Weights of a small GPT-style language model, trained from scratch on English Wikipedia: tied embeddings, a variant of SOAP for these matrices.
Each number is 128 + 24 x the weight over the matrix's rms, rounded and kept within 0 to 255. Layers, rows and columns count from 0. Numbers have three digits each.

# layer 9 MLP up, 2560x640, rms 0.181, rows 1467-1554, columns 0-159
146151189157114142114141103137146161121122135128134200135158104135132166133128120091105118118138150141092064083114114139131144110150092118093119129131169129137106137132123143123136107180142114094153152113152111108105130122100120150119175122154120156118137086126106171125137132124169164113142143086123149117135156091117131143120151118098121129101149135102133155140112116119129124148143126169142142145102153140136129160094127143142102132104156102120124162142110151143150165086115176
129093121142136136119139133102149110116143142116119165120144142152074099153163140087077143115093117121134094156104181082143131077120143103168173142158145152153107126098117134150136108124127090132157121127122107157123120087142143108126105118083122155122139124110163121112155119143138080120117093121086148120138145174094121141156157124076121106113131097167145138111122086112139122137128148112128150158126112085157154142102138134129124121140095169110161119164123192088112131123107127
170152072158132105124124160116112127150129142107142163167140097141133120191157139066135154150145108096131132144117170136079135168152130132132162146164106149114092173146150125139123096104144119149134110094126104109147107152112166140095138165115160095157134129135148126092104130103104134128113136077157148154144127134126129090111104101117157132137140115148104127102135133112119134115126135132110126113152140139117135123105137156112168084089143141132131131125139089156112117146201111
083132127153126146161093130142130123147149145089117125088153143130094124117110086148152127104104143159125132181141114150080109098102140160106104136158143137123152083136141123128085138128137105131171185135105126106142098130132151086133161119147085165113134161107114161134144105128135133154087150176128140139102117081125170087154147147151113123133148129090141141116112140103162125117091125123157103127147150126116134118112173139138129123116175126091129140132110127111138130190167146
165129125149172105159142144116122114121094108142111097132146115139114164083114165191142162166159142163131097145117154130109120094137134090058104142167125075095107136102106077194062159174115154103077119092080163155082134092064103140097142115063147154161036181175139123150167063101119114157134184185122119081124102076183150147108147157166062124102117183191102183078130164116140159126092127196152156085072064167095180157158144131111115137093117160122109150166120204078070179120150177
141109091130137135122109135095128101141123140119107133127170151103103115156113095121139134155146161122109119125148132110142139158096098107106159098123130105137124121120141137131133164162091133087150110112105109135100140126144083138147092124153140105123125147093173158136120133068099138100120137121111116116115127112144123131165161166133155112148150107141113093114134122127136109144089142138117155112137107159091148117126178134145119077137082112072096121114166160160106155120127143
114143170112100088111128157141144136106150153105140100119093180105101102105109110115113095134152078136135124137085137112152074100098117099109132134126109161126125115135158105136089131116158127129128177138139135129097168115145138095138097126109150107133145093156145160125138152129147197068119136138123116142112154161139149192138115109145135158169111131146165133115099165106103110122117146162122088161128102151115141147135122130100132131100090153090122132203146126117137147098091102
127133125119143120095097145121114082118126100149090110141116085115132132130120126145125143158125176159157109091099104116121159106128144133120161130140139118129116072119142156159086107092146107065150125158099079122120099117088115121150128108102113164181129172109135097102101138098184137157066111128172120125101158140133135115122131119126155125100101122133090137091165194149116144184140126114129132141124161137119127141139120118161093119141135097125124139155144103098117138088137093
118106123087149121104150159111167118167169107075086090135085147146150144067127131151145159170147111138110166121123108163145162140107150091150214114100132152128139126125107137115131112162115153113155095110134139143114130178124137119154153101152125123129092161148116160115134119101159115097071166087113131141062129129109114127085122120084120136133126118105098103107128160127161139075143161178102108119124108138163123157135091122127109144152150127140140142130141148102104133092150165
137125174159108114124118114127147097111170131113110105114141165093161164148156106168123126113124156115123137146092112106148145120161129099143161140129145133129132119087120123139121100143163162160133093141114140122134122125137131159136098129067170163102077142126176133128206099091128115143075179131134117135175160150152157148100178111111128151125159130160162125152107096169112125126141129089098146152088106094119165123147078091123171145114100122130095141144126089178088200143175137
139085109115143118104126165124136117115137128108146133093137113096133104153126134118140139121143115141132117125128099150147119114152140106152115105129149173098084107109117106098132113134134170139132141131125164093121116108127159091139106111103098121082150119127077119112153116120145141143118117130137137125111145162107168148130079087164113138175118168167142092083126125102072120144133124094154150122074139127111121130136092125120121066172140117108140132144148120119084156129130163
151141166142137143113099095164131122123132128121129089156107123146163093130128111124176148106168120099098156144112122168095159123155110091123138129137127141125129126140127119168163113141134130120121167131133123165085102159098128114144118111135109136123142150110098136141164101165130093112138097130167093133114147100132141112146151122132151153089150125102141174139147139096104142112102139165135146140110136102129134170138152139136168136130134107161093157132111149056084140105074105
103163167102112079143141125125081139162097121153152148159089123140118075105136127086095145130093169161111145122163123149084149107112147113166116141113119114149133124123124123123144107138136139192123119125122167109121109095168124117124069125117178112152107097129126116099133176145128091154144142151154147134099140122121078141113142132140112075148103119137119120098129125124128167072121161141135136092149088135112130130187175158138168103122147097151085141159134112139109119165136155
132131135127120113111115129125097112147122124096112162120193163114141137124139109088095143137151146147102174117138119117115099135106116103140085116124104124175143166144111174156104135132137105075116108118119084118135092120172126136104104167136105126125133128106160139158115109137081115140134131124130105107133108134108130124099135100147091118135173117108133138130142146128100144157076151105150109166124126106129086114122109138188121153138116105108128132146105134136111119108114128
127112163168140135146119048118169126099147142116119150150170077100152113164146118136112164153108117126113134122109161141146129128057136118174118124140144147108116124094105157093101109179102134092122131154138104140095109105131106185091095075149098118146134143122122111137182095166146150092140151115103139118116134142152157157109097142111153125104152115099094116111092098140094157128149132130129135141130122161140099131140092114094105115110113056108124106135133110124088175151142189
130142145116109162176153149155150104133172136176077098154142143183133167133135122124093135131146119147134133204135143102122127101104156094173173131140121132124139168133116091101117111126125186113145127103069109117123127071090086127128112115157123163133131144124159117181140114109158124118126147167137155140081165127086171106126170129153144097140126147129098083092125150141081122166098097164143117131057100152079124132116118115124127086133100087098169121132141119158129085121149111
122109157043128090102080141110071083168115125158135150139142104125092155118145118138109119094109090136117147113107136149155116121116139071119128130132137134170145132114113156077116150088112121117113182161166125138101142115119100115170135137136149064174154122141123123177096107130120130144160139135149114124140180114137113100045124118140118165163142118150157165135104131130125104095175171105136109146123110078083157162125164054092131153127118155154141071066102092121138132144110164
093123130088105117118144128149139125157093124116108138152132149099140126101123117105154165111076139149131110133157106106128112141120160120136119141121119074108142118133115141136141103112102118091182138130118147062131144143131119120145107120148115137142138120158142148170100120181133081132146149136131087116152127132136098144120102145096171111138123142151095097154117129082140179132111096150135146114100127124165102114157165133103118088141140154106094092122115138140149162154147149
143167142118138161109158145120136100184084143137080141118115130130138117112106127124117151158176118120103130120074129108129116191159128045133106183157120122098110120137146088106125137102146142133109165086132155112118102107126141120092088094087139137126148155140151123141152138131100140113155119118111143121153124146120120125090114115106151109157089104107134128129148153110121137124125131096156132110119155121176133139112134097178118115134139158127112151122114171128154135145146093
066124127128167164095141138137088138124136092155102142158100115143137155127096162133153130115114165167130129119183118138108112117077152115138141145139120082131130148123134133115107131122084142099130108145110121130124143082115167091126179093146129137159137152110154100150112129128131090097098115153108153106115137124059170119147141114164161175113169103114139100178154090129111117121094119159131178150147109110094124112102155073083194126165145117103109147090099128096098099152092147
141151142127119085115127164128109096102139120128103099135123157084151133181161112142115138147123086152147132131138160076146122107128104135138084106107148118105113091117152090158112120122080155122101154116119171092120124177057121097096128111113170097127114115094144158133167159134155084104118147102138117119123157144117142142118077122079095143097137137111128133114100179115109118141113132123113134129153147136101119120124113073123132148165119124115117138147145151107093145118117142
129169144135104082146140091107120126144090144161145150159171157115162145161114120168181138088125115118150133123142191115169142123174138122134100123093133131144136132137147129157099157172121131129119100163141140109131111123120137101119089138081089137132121124145132130136150105105142119111148112155153159167142170133134117165089082100150106144089103142169098104168104142135114156151147118128134149140125126157134142132179093139085103138095109155142102131151129129086130122130102126
153189128131072137136110077150109153107155164129148135119132097116091141171095113134068113120149127126141140167095085144110142117121130162103117121166145105153104147084146114122123132170134112162115116142152128163115097141115133137156084147144150121121134092109133112190131119167103153127111110100123150112114104135185159168148149127140088096108118089090123145103105129155153176137135107197109159117115107154127107145165130137079160147085147131138138102117158114112105156143159118
123129142182137131134113114192151145125142126080124130090199134130110132141107128122135131167077127154162159106128126137204099079130112137122162137130154147155158166176141095102153158121124129105137156166105154123145119119171108106114108090127122155138160151102161115131092136096141138139120132093124133129109178143116069165162119145149119156109135094169075138084156139105143116138142134162124060129092121098132118133155105104136135174163139139113137103117145131157173115077120110
117126137118125124131154111125122131132104127143159132123135117159121129100096133157100177141136142149119136135138124120157079162120123125121146110131135130126165098130132099133114114128113123158119122110106132078084131131093147131118136104092128147109139136113142125116125112166124122121123163117142148146130102141151104138139121166152125137147104150131153128106116157099160124118132121123124136134138116078118116135121108134105117102138145129132154061081118139111114138096125128
120096120136105145097109149143094130136155148146146140156124142143119132126109115125134117101137134132173121129104114132139134149073120100121094205140166121125131116119062115173118136111143112094130104099121117114125118156095128108087119144133069177165122144141109101161128116095141142125154129158124130113127075111113158118108120108120106083119116175123125139115145121101123153164138127085155082086135171128106108115150123125131150124150131131115134086100129078110083117175140138
144102111129103147112097157150102108145082173137116131072111157143117078099138166126107141115112159115111154129097138157154110170134133149102112126061109128110090128091175116125135185141112171086114126106150157150119110099125192151099117116142146155121100104098169138156130152116173086132146139086117121162122143124140142092154123131182142172125109106120185119108169146112136139149130133129139074138125117142144101123107105089154173178081153107129159109097144157132128124126172148
142098126115155109138094158129114064157123105092114151097106128117140115140150151137125153118128104139109113137111151123157149136132185132175141129106103134093130141099113109100096136148129140140147118123107167093114154144132176097083135125097131152169141150115116148113136140118145097106134127117108163111119180186134148141104136144142092120171091120117182119127121159130121121144127139134160117132120108125149134152137123117135107107127149126135110159160136120139126127129134169
110127121141106153117138104105158182111130127088141120102119136130150108091141172139129151077133152151136161123125148132104178152106083070158123194149118127136159146125113164130104122126103118109127132118099131092174124090119116134132170151116138122139116082153085111109152132143134142131092156103128104129166165167146136137091149136110121153139149105155118160126175111084142104140132132094162127134139167093097126084125146130137156123167079176122112138141145080152113120110188143
159131118168124157181157137158148076140150131152093124149162119198135174153137143109133110139141069095114108136121100116125145116135149102110124144124096107195143079132125146104164156143141159094154153147119144140130112094128100105155114127085143089100082068136164136113156184139181128086150091129126112141148082090162087101131110113141126084123108104123151093100165176091132105164111118129088155167081112173097126139124100094156123146104121096119112144104129169091107159142122147
127136150139111132100140130099127129134169140174117115175117098120133125167151131084145139116141145159121107129111103135118124173135126135147122070106161122105113072153167096118110124151100154134087148108080137138186136109140097086153124101121170094077168115142150084130095102096137098137121148116137070162121123125144144121123110061152086179138133109151143104121179118150120105135114115149124143139157107155145091126155108107123152104111139107130122102137134146155126107067100106
074151120114101123126140128123081128105156130081123102161088105122128130121124140114116137123104113114113157128146123100138146114120152154155155144155152154172109131131154121158124124146107156133123110137143107140180101118134131144125174084150136128152133133074138112137172177085124106130129112149163140161140086122151156147117122150124086109113075106123178131109112158122091123146110143083178080115180103145174153137154123144093130132078098129124124139118089148135103140137125117
111098152120128122146124139113138075135135148116122130118103170121156179138145136136117123114080141131078116105120111065120145132144135175134099139162126160126092085131134142137117116101131114124149120111155102139170139114122115132085097113111146133154137144088123144136078102122125127090160104120120100141110133148106098151132099116145129154139117083146131152154152130122150121166134081129133171105128132142143170115151103118132154102121121060116129119160117114126137108081079141
115162133124106140124102129130115143163122145122169125115088170121124162151123120095151140154162082122126122123151097125161142117112130102112134134098135140159122075103120116118125130124155138149112139112107097161169140130136106110139202151111116132120150140092072134159128113133138135111122141136140085146125108122122129164105110123082123119121122176126144118124108106133148122108114146137146099157140081111119172129105156163153160147105155110125121144118105108126084115143113136
132127143095162141135149124142134118145134134160143144097168171059105134141099151181127112131165133083104091137123136160172103149122157117156124159100146089141165169131076106155133161136159160106127106139121140116128112090133113133145106131113146189151124162082146169128144123100079125146117118180115170114150122087123129122098113124133181105086147137129077139119140144105155147135150120128145093094128122138133183085113115135088057129103030083122131096102108125096109141111179090
095098087132141110107144129097111126142117181084087142104122110107143105089125147155151159190152115113132091119073103119129142100120125082166137087170147180140151144124059142104109144118132160135119118125135127126126130181097126140128133134128083158139124137101089145114114120115139119153163125127102124159178112110154128126166137089097116144125128130103118119114133139131127159128154138143181120119131156146111125105130130107117111113096100085169161092163147140120137127118143176
124151127147128090115120138135143164142185088095096125147140131161129141087164126092082150113117102116144128123119137115083119101139139115125137124149148126148126146116117106149132135106142148106136122097123096142149125141123150140123102119112133131121130139099143146105102142118134105109083110095098078138114116168135103150143127119118109140135133127153155144152121170127166165166125147129135118133102122110149135148118153136157115112150134133123130150141130111102134166124135155
135122199142120125114118151156155128110142134136134123092140180150120113114143113139144122142158132122156163133116115143165083123084144122136145123109129095143154155113127119124122113132104144106148138116095145116158124122140151131148131150109114126120136175085140097078105111140086151126148138139122128136163111154119142142104137162111079117119139142137104153121133108132107122133134124151107124101157138131135152110149173101115151115105138154146113104121143140138142137174128128
155087115138109119062143113157078118159132121170155125117190142093160156145113083127101112138148145148131054119150109152127176140180181167103105176152187150163133096127129108118130155181087148134128096144133106134112104066145172089097150098167145146160121083160141079128164157148166115139131107134136106191105096141108122131099083135132114152141087161066128139144164123159148134121112155123149142123109170114144092169163109169136139115110132137116113122128128133138128148135077098
159153175123116164149135100144119139115126147113081159082092164110088108161140169125086136139096108133099130109124105126138181153051109158175096113138096151176108113122134087142170124141162152092098100148130091116082123138131146107170126143105177131195128123097126121145131093150138150133133127126133162113121106111129137161134092128116125129144108138160097142130152134085122131177135135151109143119152129109126151129112135086104127176130134114140120100131093125127116118105140109
174158135106143138105131134118163139118185113133106123109141138129104093136094135131135130118153154159108118140131123098131103132150098119102089134087093134092126110134087129122142116145154129147098149158118119080116127101137106100126113110140107127134124141132130111139106166130144134111108146138136137105133129161070165098139186116083152184109164110096200107130132128146129142132121135100154137122119126125158114176140096113132148161104112116149085108120106107140101139100127106
127158123133172136101116124133164107158114098111163110075097107125146180136109138139151149189091133165143130111132097167139158080131167159139122171085171134137094133107085123104169097109087150211133086105083125147107119164136110116121139111094153164149101117143116091120103129130124098130109143156187099142154104133156117185096137083110121098105140129133114137135130118155136128113095159109101166143112133103171136131167122130119102165132113154124124144140086146155132156088128131
149177110114117124107158141106110142161107109089119134141138103129152163137115105079142145137142159113155135109127188113100153092077122141150129128133143152123146090136142143104081109159149132193145164129094085184119131151135126114099130148136134083144084103117131117130136178185107160133131143168089130145098137146183137190176155189123168118070129133104143136122111126162111081062129129092137155106172155113159142081130149165134153099145129130147145066126163142155123150109138090
123172091152132101117115172185135155114124091170130111122104101153132154108116116127150107128099128114127137121150105138128134106136175134093123109158110136136122061138127125110141111155152117119121114116100100122127114121146122115084135118147150121115099086113153134130128148092137119169095111125174137133101114098122153164157158130172119167144172092134144139113128151136108155130121119155107138118077143143207128100160123100107123157154136165080131150112154106149140106106137103
116157138102096125132134144153091101130133117164137093159115082110166135145123142157122132128127150191130136141179143156116083120120124119091106136087177155108102177145142134164121068154095156132111095109146164132189115127101112103119118100131155076164067097148164129129125149142120099115145107119185109116124119138125083096102118130084143095106098186139129102154095161180129132195119066138143203162123136182114146161172112087138136150098151120125132130177139167155127111089144142
149134158119140103104167117132142142164127111154156120103142114138154134135136165129132128128124094102179118136135120147171156123122140091167096084178147131139135145112115082113140105133168145161095134116127133107114098149129150134141092118090155151118089122153182145125141163131120144130110114085127086154122144143135126125122098084128106091138108154100121148155152143133139108120126171120122158125102130128130164109111138100138120124177077131122109087117148151105134090117123114
120124184127116112136146146129163086108116142122130134149100129117138117118102163167138116091140158142153098107101157154105124161147121148119118106101106127139092138140128168142108101137135131128076109106088131154098126127088118133119120128094152129157137131125180096154142115091105106107124151170147085088145107132125141152122152138163151144125118106158148109119155148096166157115061116147112194164099143145118108113144094187094138132115129138177081101163135077132116168140163161
148158130123127120119131057124141144130151111139130121125095143147127115108116164131086140162062130124135134123091116153174112132144140150093139135116124142117117135097162119139132095123101152146102136146101108110117133088157128112089107087167117125129101088113126121147096124158150122133147106131133148151097082126099142135125150142164138121145129132095159126173121110103129118125111170107119147106141125114095090113117170066151113153117133112139124127095136148133114137148125161
114139122178158161143149117127186155161154120109106140111137113157137102122103111108095130131148168121119129127131121143112107142115124111134133126135090119121149165116116110108147125145166126141115122150127141108117140138142158094128111133128116162143124107122120180145126101110153139101128135134134136121109135135131139100101140116141145113144115091101097140173138091127155137114109108132107130123151152124115138128135136129200085156146122131101140099122128129129119134157145177
088118126093121145149133130129187145110092118120120114118081131143152129132120115142140125151119171135144172128128145133106124141125145112111125126106117106140109107143170123132142113122096046134146095148129092121128127147123185114171084105139128118105128140157186114121113088136135106129161137121101111154097124109182137171104142151090122129137165088141116116146144134157136118106129123131102101147142165160099148108092147107151176116119092166112139108097131104093128122141083137
129117139103126133145127121117169106139130124154136094116172122143143125111111135097106113139148119139121129116103130125090125093144141120152129131135153100135112159129118108087145083138113080110102100142139146148097132103159098147122137090113090141131127155118148127147102142140120143131151131126075105152144095191160155114145154093095119096140148115119142077118180103145164128116152113127180105137116141142188161105136139136128132162126143134161122131088132133121101129139119142
116091121171116109171176115158156146131125145126119137142116159118075138155127109112180129109132153149160126103174129134136100139156085131099114124156129115147144115165115110129112109101166103143112160088131084172126120127097144148132139134147113124103137143111161137121089124112112116125142100171158100151125122119156133126108080076116138116104134131147185118111130146138125110124111131090113155123108164115148097111160109186151120139107144137144127119105077127107089171118129165
120146115121081103133112134143167123112103127155085157101182092151085129096125141136141106130110106146161165118148141163143157115113108140103136104127140122138139150150138143137117126108175079132128119105112119103125106161120131112107129163136112125150154129102136135095135163153134124140097121136130124147101106130135132134123119146108130093132143114097149135118128155165146128097092153158141176147142116091149084159102145136120148074129129114122163111135139143119157133109147124
096136101121103119177160123127128133135118091093135113125100107130098121161109138128114129129139161178142163171070170148142112136144109137126144160152111130120118065150155149086137141168162146134159103141116157127146113139112149149130122175101131085119155143097174119094162116185132086123097125095114133150137130135140078134161128116130134093131087101134170125100132125160121114104073096176164153146133085129094106096117124107091119135074124099142120167128123152123114183130070127
102146129137099119088118122115115103133108120097078129117143125110134142129123124143157150109127116144121112105119103134160113140127131101119146124144160129127128146134154115145124123099111116154134134139105090135152102130139137132149139134106130106154127141129107134116128123144141154121151150119119096130121132102102149113113111120145120126134133148103092132116126142134164155130087143114139131147139156155106083147156142124100145122156119127139135111142150131131124174157122151
148109177113161114090123141131079131142099108108122108122133150157097152106099142170117136165121121116085115113132124125128110175161197142104123092117119124146122168184157147098160122125153118138155142100131115121109113131117136142082138147134124110138123122120117083129150152174066121132099114137136144161122114128159084094129146131151111096160124156112108116121080164142153180075095147098125124130160141157143111138152165154147162119146090118142112148186174125167111147119167147
145156093109124148112135120121091166128117105156131114134141090119147141095118100110121087122129130181102104092116155161104133108104156129114107183139125126107133091119159148155171142115128117124140129121127150124127124150152138147097113131114142165184089129126143164148110145111146158126128118141076090094117177111127133129083147145150111120124107125129107133128114099116108139134171144154127144164111091141153142105140115129177136139136134111131116118131144126159152132080140108
104087095147158139145149144147110139112122109088152170141196099148163142123149117106148190097141138139157113140139105122136133101082149133143175122128127109106135153172169164113147125115109139109163175155127139105152120111110106115126104109145169099132102101115139159122125094080079123146113140099109118140146094119123158113150108156113148133105138102141133140112112083153087156155141114156137117176115099123120098137114066144141127116138104107081143136112137097109154180120155127
119144111103120155122136119105138093156140136167180138153165171138124117115141100093162176073136111100136143161090130123173147146108133148096157134117131135141157112138093163130102152136118162163107148136128140190121128137087099124093149092112146073153146096142103125100115128150140125144098113137172131135144096126172135133137122130114162115107154095128112165145079115121108128150133116159159089170117119110160112159143077086140090158115096134115146120131109133133139150139132121
136104125152138123113145134159172119124134112139160119100137112154124132173146122116114116140120109119136137129167115110060075153143114129159161125136142081125149113139142141110140098137137109087124099122135153081091126079140108133170112153129124135126121159150079103100117150138114115153095159113149139111124126101141113127132143195156162128160166155171166172138146128089133169135102150159143132136114143096151168126083115109133100104128158170109139160081128128170092113119124133
149145133120149145162167107162121112124129148153122141102108131135156169138143163119146123144156136153129100140140139142167121092121145136172158139129124126106119125123163096139127153105121116126163188101127101132093140099123114123105093120140127128100113123129147117145129108129161107149134098091121146154171093115161153171150134148128115120108125117107143130107112138116116129169101168163127151101118138165134147148095124085140116108152140146109124140144135154127097143136137162
086133100129149140077136142152131152157081169132085125129115102154151099119121121085136122131145103086103119157132165160149143123130092151123104096144104100194149084113175122170156123102163131128112147132144125106097093140093139122118138108162125119146095148110142149160139132139087108085091153113100172118146130131112096157118119140101116098124136131156153124110117146153102162134144129116126110088103145085127122082107159145155194092149091140116159157150106142108130158112100155
130161156149136141131149159132102146146111070099106130123167111109148139104142129187161151119101142124118106076108168129157180146155145060115120100109149104120131146108124117142129136146153096123099120106122097135133150120132136161091153120131126124099112137156126120157147090129117108127128102129116117147143134134117123159145106107130145136134095150165130137102084131144118128077117138147162099110125072121124163137099177068155142134141136135138101109101099131111095112171114138
111151141139108118138132051097111134124150159108140168102104150141143109141146119127055111138164183167105147125135133187100134124121090154121096118157138105106106158098170129132186155122147186113102117115157139128171111097144136145091134142090105149127122133118107145109171134131160094104136161127089165140077121124126109145117158143107132084135134085137047116148122132141150141125200166122121116135114144115087112133142090171103138081100091123115156115164131144137108101180100175
092115109133134139105124151108089160139149137154119098132108092096098174114143097149130137131118132138161122158110129198106087146141145086083109158139128164115147127145148154121147112155131136157144111127154099105102104108082138107125149111137134113116150174138098127145162113087137095094112125130116125091108104104159151103162125139168119122122134115161162094143118112160142074092168102111138135151114106167106148097115096116133178104160144137150138127129143095129144160138125104
177102122156112067137100097140142134138132135162119134165099150136110148097134124113119163143118142147096149096127131127091166097126123151201111120119098093177111174118141142118139113086131105105114112128134148109101098119117175128181151130136129138135142142108116121146133139136147141105147160121125129119178163100108155124096100124095137151116113137157152137156085127118125133098114143103140129115170157106168131112107147140118119122129162120121128151131132136147108098162145155
122141124096142088103117118109170142174112141127113094127142125127106121130116118124103133140145120120150127123154135088109153139155140130101140126165155132158150113106077130172100146141109105115069124105102104118145091177099158149124146164116165155114113131166125110141138100124200118133149181135134133118142085177138154147144141136119112171110173165138139127159119132140131093121105187131084131102154111132133132144157104154126132135112151134106134122157107181099088144172107127
146087096143134157112107134130106137161121142148099113159120093145092138158129152142160124144111125168082178168158173136125134130135136125134158169146120098115117180120155099101123118166112117118139106143120099062079128121159145101100150086121093129149141144149127137179117127141144103102155128092112138147146076112121143116149145147074115154073173149114118146131124138123122140093133095134121092123100130121159126117077115082099105177094104102106144112144181091102101128119095096
133142140123139129136137144129111174171133138075159169107142114144151157106146088124133112165142160148132116193122130148123086131147123103113105133157141078175133137131133124174116134176140117126115113142113158155135122130084124153062148143105144107105152133128141125163141124104144112124147135118113119174093102165080148138089121114119124124106141073083108125092105144121129104151136129160142142135118088150092154109140181094151117147107064101117099181152102160119101151130111133
126141180125140160131139089103121111066105154121140104096115095085142113146119146112134141114112094173123116127134113137079159138155097135145083126104139162145142122148114137116140128081131159118111183098088118126119161082118142117094148088126078115128129099141123121107108112154128118087133099117163095132164109125118114127115138085136146125128114133110120104111133160160138161115128098152123115128128141110161143093067159129126132079112110137160180139123133081105121076110111136
154125123116138135107109114109131148111089130129076106144086101128118128130114131169171156141112150080085132130136144114159102161097126160142093128104135137144087153140111155148118137129105130114153109148118113154094101127126139137053146119150102107109128122144144135125070106135146099150120145130177120161125126155130122143085123132122113136152136129130155103109114117067105154163122125140152159140170142141133109106151158111108110118147136152141165124152161106128156127109096109
082148119110130138108135128149147107146103145123111137087105143152125148143155163162152131126105135120103085154179113145135102132074124092152126134123142110166143077160142163125135109100099115097111133112145114124115143129159108102100156116184135128131135140106114144116094150098152129137155118191119053112109114127164181152120120147142106121117082132143130147137110138160167121138109136085129149140116156089115102128117126145108087171089176142133113097138095105095136127124120118
111118142146174154174107109164173153151099101130121126105118133116124126098107116113103111127125125165115145096101117110120095107107178133156130175126130103136163108110123142141146130155096123166074146103141096122118132143137144143095127104112123156120146188144096156138119136133112089137122097113128109134135121129115137125132155127104125198131087149127111108150136109107135158162160148127129117103160113104159116096177110116156159142122126082143109211113126146132126131145136147
163129123153170103099162123171125150116129143155164110096134121100113085110122129118091069135103094126146125138145099166143139139109144160097119157108147145092172129098156130140129164141104160084124179167098129127102132131135125147087098142128147098121133174150137104109158097127144107124150146140110159133152144090106120115128125119116134093136150126117130079146177098119115074117140165147132126166127126134123163142139104104143081133152130154134107088094143140124084124086145145
099122143129118150122111159135106152154110147102114132127161125142149146141100145130100137146132161134164117128100141119121119109103114140100088106144137166111120152123105091155162127139135124181120145121145126170173100158116162124127140111179083164086140140108122151140119124111148111124156149151106136112123170164112120156124114123180132166106170123112153158110154128092122143091096105137141121156125123179136131130130108155126152136128140136128153094146106081110127130159106112
160162089090128134146116108150137097145146122137112126145144140148131124174119135149086097104133138164131140094151081128097117103122120110143104143096173130142117129153111152107130103148109161163152134143088115107117116129100168129133112125106154137165089139152124117135168155095096154127148131130130120098123160160132141117116143156124124121134163187134113116124132126118152150118141072132141157143148120139133139144150123111118128141149137102125094147126174111099136121154157133
152106155152123135113099131132089085141086184109118140110138143160163124134104109160113134117171135141158145145102105106109149156104135143085114094074128124074145147130171159135177161085148149086121124143133162124112140111110122118112083153121110162114135136120130144148138123137124080116111116140152108167116129190162131098119101116123097146148145153142150116114156126133112132091144132121101125180121141098127111130125127115126128116133096121131177104135159148132125089130137135
142119144139116121093154158120116104148144128124146145089133147103152136123120095124094118151121123159092148136099160117116156111149111112089140170134058140088120134132134117110117088148110114098112137149132175107111130112137096144181125130119113135173141177137128125169128164109128113133136144137104127134128118129121145107141092150150131141159133116146155146172143099144119152129144124109163087097129114125099124108160143104133164118119143128141144096108151187120113081128139152
083146103089126179148128125142117117145144118132122133174129145154138143150156099075136117106158143135110132118121114101110075170118139109100141153109095138129119099143130162149107143112095133125135114149167125110119140105135095124130166166103148133108130121096097086126126141142074136110131138117140153106196139123158119106166147140133088126122123102109142125186170136142137141128097135132130143129114104083086149099124129121144160130103137091128123061166123161155113126153138139
123105133144130154105096143108116139129075123107158103117142127122136159130147127139160134122086108188078134093121125137120085133145151106114137136104135127144103121138122138145113121143092122182111120119113157147117089135133116137123145123122125123157105123090149156121161104151109132135170115141145143122128098096165127140072113136144118098121118084140144108134111082136123088133136141099113140163107138107149082163164146134141090149144141118115115128117089113146109120106145093
128134067130135119127156123118145101101108153088152135123136144133093119116120119119158124115106125149155120159081133141114138073177119181126108099085124121176167126187137151178153080076098133135137175083132135138110094149147090132168068158193177123145131119150126159172114077120094123101157123112124105122112101129109135115108125126134070143155154166081175140102120124138157114149142103087119151139086127156114102160122117125166159126140097132154093121138177135129103143127134137
130094110118159107135119146101131169101100105114139135126144172145113092136135089164168118108135159174088102099133170143114139114122102131146136138107130092150146108178100117127119117142132131134113161137109123122155143131112142124133124143139130140125130116121157087127149112149132100132128092123125112158150111107102133156137130092118130140145131144147138146138086084164121155118078136133154132122140124084128111179119146168160161117142145158133131112144101150132111131108137126
107152118125141141128116118106131143094134150127108130148122128154097135134104124159149113178104128098100146093114100143151138142132107134112132131123160125132128165117150137164169109100124123164145156154119106128140135150133132116137156078119106079131124114088100110085137125129123106137136113122118128140121129119152151157145124128146122089125164133116170113091132130124126170140132150098155142163126125158141139162134161173102094098103096104135102139096133142118118152127108133
145136123118175152120091129117134125135109110174129140095130142123142121132144129111149084092126107134147112094098152140120152133126105107137102157051154112144139143172112160156126154093117152145161091135093129120127147165119144128146151134128135134176114119116137142074139135160115153152122116098113140144092068079152161143163176143106166177087100138130135127095111131131126114124082082108184161068081145131140112149211176148142079118096122123149176133070097125119124131133099128
127110107147144115130161149135125139168150108141125132132121121119109146107110172130095131110122103106125129097067144155103116158121161141132130062157114126116153100194136151149111114106118113093087080204139103128115112082115124085116118117126098147142117136160120160082110140126106124096096129106147119154140121113090150113119186164148130154147140099107112112133098142159098115155104143124128118139149165088113102094126126130140105103131137115090134137096107099111124164099070099
152161130168115109136132155140109128139121165125172125114143129133116135141147123141155139063155159133147074149114079118124132108112114136145135141111136079139071125084152116133096108159095134114123159137122119121141140152151098131083126136144087140157111145129115150136097142112159071092143108147110087117132131099121146087146114109132120120131113090139097104118132150142150093168126121147083095099127127114095115098099098118126184093102122129138109146124155147126137113101140095
134156143144150155145146140143121125138116126091122151144125163141114141090113142158156126154132127146116120145102066119126153121107133093120088121153092100121137122136143092159077116122154139153132145132148158124100101086096149130125159120152101115115146159134130113136131121106133164134098123094177141110142090171138154137143096114092095122148136126102141141140138130134116117114144100126149130104152140128139135143137136110152168079118133094130149109149146112158170101100145160
154134158173103106100095119117084141106179092113132155147143141125167110160076115119150096083160085165122105153134146118120131162144126143131113132133143121107127067128088107155159137158159154148133170093104115086149110105102135102112120139136105140108096158133142152145172102109122144125120126158091147114141121125120171167163157154146090143180129118134122118109174143126187113075092116150107140130122136101121106113119130152120109124158116119133121135159133095150134166144135090